config = dict(
    num_hidden_layers=10,
    hidden_size=96,
    num_attention_heads=3,
    num_key_value_heads=3,
    head_dim=32,
    intermediate_size=512,
    vocab_size=32000,
    hidden_act='relu',
    norm='layernorm',
    norm_place='pre',
    norm_eps=1e-05,
    positions='learned',
    qk_norm=False,
    attn_scale=0.177,
    bias='all',
    tie_word_embeddings=True,
    parallel_block=False,
    init='normal',
    init_std_qkv=0.0421,
    init_std_o=0.00941,
    init_std_up=0.0421,
    init_std_down=0.00407,
    optimizer='muon_variant',
    learning_rate=0.0107,
    lr_mult_down=0.7,
    lr_head=0.00715,
    max_grad_norm=1.0,
    warmup_steps=200,
    schedule='wsd',
    decay_fraction=0.687,
    decay_shape='linear',
    final_lr_fraction=0.1,
    batch_tokens=32768,
    max_seq_len=512,
    doc_mask=False,
    train_tokens=146100000,
    max_steps=4459,
    dataset='wikipedia_en',
)
Each number is 128 + 24 x the weight over its row's rms, rounded and kept within 0 to 255. Layers, rows and columns count from 0. Numbers have three digits each. The size before them is the row's rms in percent of the matrix's.

# layer 3 MLP down (transposed), 512x96, rms 0.0177, rows 254-287, columns 0-95
096:094129106112130143119125132146147155103124113124143135123141102110119116128142096172107118179156132158147124150107144121146108093144088121121117133112103098165105181137127102157088141088131139080128121132186161133137110115123065112158110162129149149164151107097101097086151137136127164139
119:138116100185120105159155149139121120158140108123107093118121101131111123126132137150142140120125163113141146111147110126116182190113118146177155096110123163142119113101106141098134148106115102116178130090108111130146158153149120149121117124110095126126134108083181058125111123105169130136
113:123113126118121115163124117140139145108117094111124144134149125120129127190161140139127162122129150167133143116130183109120170097134156110092148131122152109148154140103121130195167078124112125125120126084084140109105130118123132113118114111083186082116150115109082116113121136137133101179
102:146127100149091144082153165147162126184112107131127122134124115111139088129088154133133097144118170123166144097087115121124136180117137171185150073118131138140123120100121133109075152112130152138171088136117136142122147133086119116119151126105116119142129157110139099144109105127117141092
096:119146181095164152078150107097130098117137154141116092136121143131134107143132122092122127138164118157190170129094101165141105089096110149148108109103105150103147138125168129145106150148148123121177098135163098146083146138114130152129113115128125147109128102093080127141134113112118136159
081:127123148144117122101113167096147118178135105100148131131138117073134107147134127089121152180147123163112133180150118126078116096126151157097148096153120109132166139136160125160146089143133122134109098091097115117101081132127139121136145117121120146170140194123086141108099120140114135121
103:131117108086131099106120171123127087132138107159128108093168109110112134128085142139082142111131105161081123176199122167082117129153134157106097121100159149148125152156171151156109124127112114123123123117095128116141145125119131127162117136135111146185154145171109126114102133105130133125
126:194083164125123120128130125121116120125167129137128131133131158133128124121128128097118160119095102081143134149173066138114152110148120131120148126126119139124130174156163076124132112126122108081099159150073127130141150113091172138185087150125107128150110115092124145136128138157098136116
087:124095172125150177146143124126140138113098146196097156113117146151114095136148121145116117155116106170111158120129168096129139136126118116113149149142099149172119144112145146132162121087131142125122131058137137106102134136110191140122114123126109106071103102106098098117123110115150103148
072:112157125126094163118107109133115162071126115133156088112150109145142116124087110138121124111135091136138107172125128119111153142191105123076094136136192097123125146156103119105124114099147115090145129106138138164121129138156162106163124156127136133152149147111190116114110159145124151104
095:148079169149083124110154112144098125110101153114153160127124140117136107115084106142120150123104116165115165102131159115150126133098100116100117110158124108149133157168168121154118084129145137119095134107154113189113150136083138158170119128149124134121133089187097126107114133159113121123
098:165137137062089126135098116178145160107151136140096144131143077124144155127126110160104181124126125125122136136139128128152146121171111161119093147108147157123133111132132131156132131053132153117130131072118132100160107093131133114159107136101123119080119122152135163108131111165126097125
093:153128146103084170139117143124109128094093131112107096137129141111166133155106096128133170111116140176091117089175112143130161128105112104146140108163135100093131125134133145123129121095172140111096151121132120105105128136109088117130181159137145169111149147160134140153127112164073158157
109:153152126113131120123093123126086124116135106207138115117144148134111127141088132116165105111147176091091110116140129118098131145142112165164149137116114127145159148099103156112077136095126132102158159155104114169130142137115165146136161102097143080115111092155119126131120145115122164091
090:108121125146129090116148095104115119134176137114113133152127139128075100119122109116140145096067155194147124093151124138127170108109133114114088149126132132129119119124106087182144125098164136130098160166172159122087111123138094120139118166154133151105127110133127151149111142125172115155
116:153077142122140104145119153131135173139154087145132142100158160133092128120106135152115151132122124157113085145169145127131073117104145115145128153118132093128106146153103120172136140165106121126171095133080091126117140111163133112131137077115070121151152149145128122102109161142109165105
098:129116123110132123138114155124088125159138061077101125138103145137149136108130128116078124125115153160101160111110149126123123147140123121158148131119123137104130125123157126105112102162179126161121114151160126093137133128134177175120120155094096164166140145129195114164118126092124105082
136:152134110158141119129103152163176150167183114107096125128114125115118114159157110131144149108091156100075136117110095105147130155148121157111143150137111157162130114149104151106078140141126109144156141122114118089136146127121086111114151143082166146142130157100146161085105133121080120107
092:158115150076124105135177181148160145119112117133172111147122158115140065126092122107133123120118136143120105114110106137168118121096100117144138160109151109116139152117143113103136112131151147168131153156086104117148171107117143098081165117143113121155140112181122079139119162124115124140
108:148144146136107167110098112134135114094146177117124145140141152101123095106149103128106142108156121131118103096107141116141140149145113164130107126156115169122075112129126134135156117114122164120117113097133161110121079117164095084116160197144156102127150088154151129133148159152092141078
089:105131093148125095109123136145154174128154150159160184159144099137110100124103146165094092149119128159142102108163158101108128154115151107101124096117105117154139140117143107134102145096149105167134098124123132127101156167124136147158122100098109159123099099107121105147104068119154133164
118:085102142126150098130115170128160161139122130133123141153092111115160126091137144130167144131099103133151106167105148156136065151115149155116143170125134090095153164102156134115112112154136124139125127122133131141131121132154165122146165092081110163123099131100093160160080116109114116090
103:099137121147113099107126173165111092132151118137160107045148138129137133146081130122124071136158121151158169154172128125126104146162113093118122096091109132123142153135150129148133136135138155172088148120122139119125181126135138154135119088130121111135154111122122109114150099097084123121
097:130157134132091132130151113127120103088106152154142146092110141137112114102156144165119161126160056134135100101121119134151145112151121097096115126161143142141097143115132100158159132097119129134095081117106145155106104155137110096156100135173162138113119111130082130125163182126120162166
093:110144162160140116172158119090138097094108113160163113105127147150131099097171115168128095141135093134115143154136142119118128123080134097130132181101146148140135115124116144180169125134096136114126146142148113122090109137174186130141119091123094120132131127093130134084133104090149147136
081:173150128159120084102138136149125147186130111082124156132098160114106132130167146142141132116094163126102150146109145128103123140150142126127163116143083172110104104086134182101107140159100109131127146131126156117096118107127127109101173140100134121128133159060156115126092143125108128122
123:098146102117153127154133181149167082112125064136107106107138111120081122149143121120108132150097162134095130144125130116127180137179151189136133126132115147190083152127139123115125137067137118124135139128108121151116126108109127108130091156144115134143159135113143123118104159108093118118
101:153146142172090155089151154116127085111119161164154102111133159142105113118105141112174131080158149116083148089173106123122110114128123070156156147159118120154098159134146109121149094129142130121127092143135177115128153126124164125121099124096115112136133109094146108115132165119147148109
104:136145092120148106122132143164133120105127124124120133132121206178085109119144136130094156136142139130112163160114125151140114105111132127140119185089113136096154151186122110153078128117099108167107146172132134130131112127116119142157147157141130122079089131113116116084130095104092139123
090:147138120109131154137106172085092164077112088152131077117103159148094101134105107147148153136104115151112152130103164126101152130177136122084146170155146115074121119165147102150145110141148108130089121141078137127134113155100082141129119141128152151137133131145132137136124120136107159141
096:107092074112141119119117139123128114136120120143104118125160135132162118135104130162095084132106113105118123117161153153150170122139138151141177148149142118109105129118120118113097121151050109120123099174144115131122116125128108129151099101124138176185161163144155143107084138101155164152
101:097121162133130149107117119156115153134164136110110125137136185121171101144128133126101125107161155078152090173148117106089108139143098133140104072126126078140146118110169098136133095127129154140119127161153176126093144111155125121126153151107152140115123100113113082111114111148159169128
111:098111134139152112140114142100142131139144122141122161132110149135118140076103163135143098103085118156126113126108128109148107153135155118117100172143093141096107218094169126141110122139140106138140088120137138129150133112157116133111140166157071116123140152073122178141115134133147113100
085:084150147125106122112152121146156169105131122142112114122175134151143147098095124143113109085092116154120100149099108127146174128178125136075102104089132149145142130121127100162107143088170142160096117089117117149126106132153141126144133176186137144145149113120101142118144150096115104134
# layer 3 MLP up, 512x96, rms 0.134, rows 255-288, columns 0-95
107:165109112131171101110125092119136152129121094110128183148135174108121134114128115142159146151105107166118119153142116148152149111131168142066135116102125114139160115106131176093144128126132168142147088137158094104088119131108094091131139132114135127086113144162126113137090115146150171166
105:107112140133116095098153143139112129167134112101124126159161122120090127140149155144147121126143121108143124118205068101123173122137122127114135119159138132135118119078160141181158102123112154168149087102075114138085165113139153140115100142116116132157156132112098121138131119100121098101
103:129104154122141131102149139142154150137156099088136180119140128105119091087116143083131122126153091146112123084100126133150129149088143146124168123099111113139135094169125145147170127150102155169108115129157130122131139135148185115070116134125128100145106135123101162130137115059122150145
103:143124148174131146136107122135129165094138099101085110125135155115113163129148147138120170126096101104071125121131129151124071077132145113133088105175169097154136133152136176155137146131103100137111145181141146121133143121131158119101124113131067111170122127094135137153129127141106128120
090:151177109113144130128144089119126182079135155122141139127102153126142116134103119123143114139085161082139130128112132184138140151103082099119141115108125127135142175108142134108133140102114166124124150145119113159150186135114139119087142156069135131139134069142130078130128096125114126146
105:130146128086126137156136114118165094117115166146153122119126138075109157079095166148070173075109122174088110084146135126117132138108142142129144154120142175115102138131164158104117150124139109150160103150118095143139126097146113153135139134114165133112126129124104142124135091121166106152
115:124175138125151104129127149121135104134095115141128146164119150118135104081152150090069154136075135125136145131121141119120111120117117136134158150126106145094105148107149125131121129156092133111080096176127125153130155122090153131184109117135133127175188113098112157157112088144126095102
099:156167134100113154120103083095176125142128106104141102162140118123098073138134149077095144142122166130142167128150149117128129144138121155142126120124160114125112115100089118118115161180131100174143137158106092122103095087152137128080140135111173108150122160147143116117114149135150116142
091:121144165155143096152147177127151135127150145100139156094147157147108121125125138157144126095121120133126156104151171177136125125135147068109074119122113123099084121110145140086084092134137161148128133151094102168095144144116136116147149161131093118102115115128100172140140092127155148129
102:178143131095153138164149160145166103138135087117120105137098129137134111147161181147140117097115169156145099123094136143108148149112092138139136157126121128134081088067115119146107135145106102163112134116161150149097151110132130124133129103132188085099132147134123106152118128115118090101
103:122115117166134123121133117155119152164103164133109132164086131114152140093101138115087136129116136140149128101139123136144141139063173114100145105095120107131106135141154149171157113169162112160117104123106103160117212108130107134107140086142119137129130103152104127118140133143093082146
096:076127175144125138123111104176135102121110116160153151172136153149117147169138126125098102083116138098106120130154124137127145167112116131097173134139122157094149167096095156125111164157114152130130155100182174124093105113117133138110093131121132129126110141085132107128131147111118075129
086:110133115124171126138122139137128139086155148159119164165116136178153100143141150150121136154091099106098132128138102123159100135114152145083127116118149120123146131143129086141124131115132144164117087129121154148103179114138150123186123077125058124108126074099105111118103117113120144161
099:091131130127173076095164116097133132152100145114127166113118136135157139081164182116093125159121136146101135139171129149149076132152130098127152121163098108107131130109129142082121157156087135120113156139162124121116110114127160115123138108131073140171136139123150101109121129101100124096
106:154128138115128172088121120149165169113129145142117146119135140114185150136093084148143104096102137130118117100108134142149133169111070087105140137126140140110155156115131143137163177156125120108155130111115136130155120132075101096131125141158146111140149169135117098082109143110110074146
099:096110130183085169135094121115129119094130145085114141124114158126122099127080105169142132129116126130143138166135122113153154153176152175102136131123174101105150129126137127135112147114142088153143107152063158144158126153134118095113144077134124098144112101109125131111136152149155096120
102:131155106103155107112129118148105159111153140093140148154137121088124102099133123130139171154111101106136118157148068161132114122163130163109154129095135110116157101077125098158149128150129193175113130136147118112116141094134129134102142175126066124159127085127129149101117133130123144148
096:106115174141152148117093106127109120129110125125155120119139125119148177097132116087106097140123108125124147132157104152099134149149137091136125121156118134125126110124139174165167155135119119161122105102184172123150072115167105167144103122125181077123127155122091130153149097095138147147
111:111124134071135119085146114142148148120156107108138132141125100128175151139138116122177119126128066100113109165139163141130128147108088113131145140144100139123199128110124134099112088090141144086163162122129125117142109147111105180119127143130153124111063139113113151152115124149140135156
100:148156099101119096142117101095095108163109139098085093128106124081149114119155124098142146117114115137117142133121116173138117127123129158177144164133114126154141130122092112080187104169198152117135142139098112155146109133120106110130106168147110135135095118130137128153146176131116145151
111:128089137150170129113128143136120126138179146093153097108137133106111116119140160149121156136096114115079119155141192119124110125127146140155138121150132110093108105093140099162127156116160114167099147121156137134102119119110076087154135107159167136146130127097153147135132078126144132068
098:133153119210063116151152116123145156135128118134119142150120086105149145136113138120097149157155118129099144114126129085123149136117164093146134142086107124146161107155158152131105107126136112153166132091128163145087118135132142117148062116111129107192124118106137149147117114125112109126
102:156123105118089111097094134151158130098149105089144134142148115107110114141157142116152168074171168098143131119124101111125190120151091126115139123125129115143119127076169090146130159171119142173129100129119115115099133102143114140155114143143166107103135142112130148081160145145139106106
098:146153148160160174134149136120130113157129106094104073143138103102113126111132169084112188142139111137103153128121141118121117146115108097145121115153147110157130129152131116118116153196135126117129140115108100145130065107089144143133170107134124116120126133140118124139122138142167045118
089:116141147073115143119126144060144128131084111137107146129095145113180162120146108076135135093161110132104109145125120098130140146124132129168112127120112117180146143141111163097120187122080121143116079133111116120176129150158119124138116141133152151139107112132127157171146143153129149106
111:137148115117132107135133127133179127112158121105120146128123117129168062116081140154173112135139109122168133088124131153143146157120137124107123083103208105107160131137152121134133087155160087155124132124128124138170145116109156125135155098092111082123098155144154113123125104126092128125
095:111103127115158125165111072109115132129093130125117122083177149143120116116123172150166086100157127127116131145142105106121140126125131082133122158123155115122131107101184140103133142126118109115121136157130116148115082126119064078134142128144155133095130134135127171174172147152158163151
097:124178137147101171129123122134151117154124163121138120132197070135106097115131130119180110099116128110140123143121128111103134121108135099167112090154138171116113131124168133136147131165103107098141102113139089163088131146120146143113167130136111124157133147095128144137104131124172062112
100:157117100083120135122157161183158180114138141121133149141177180167103119122151075142149124113135128126126115114133110129071121099135138073108109147100118095104106170119135162130138115155131093144094144136105109124134155121120134128135157156079128143126156110106104114129122161139118153138
097:130157132149158105128146124134139090151145138131104109161146103110117164115167136145146121066117144172155097140086102104141107119106105104124137125187120140115135143098122121090123101106190075138140167115121154117140126114120115130130136136082155106162165125108139164128150118105146084108
103:122138094114175122116143118099137105132107135087084125152152126081173144116108150105159125114093112144104137132108130154137124117116169122133135133130161155132161170124094141141108144140090089135177133179174120086125126090105161136146109157155111137138122161095097097126133133103119089130
105:086086151134154175088107155124150115122133097087121100119136101111132128146134120104109106175128132131099119121147135125155146151134139077126171149149132135138123166123140109160142137112154121161145167125159106118104106135164069084136140132130162172173110134141110120088139129133149095091
097:126108088183091111126121138090132148150080141160152153130108133084127174137130120163105147076119088142139131149178132154142089142120123111087174136123147154131101131123148162128114131118117126103143133114088109161073165106106149132120157115101112129092142136111113164132130129133151132108
088:134133144116160137167163166094119117128126105104085114100123112110144144142113141131128123141081104093144150088124113117097164183088166149130100131185167130149123118109113096130110095130127099178171150120160126129097168118138131135145128163098106118093130102101136133157146150121117104129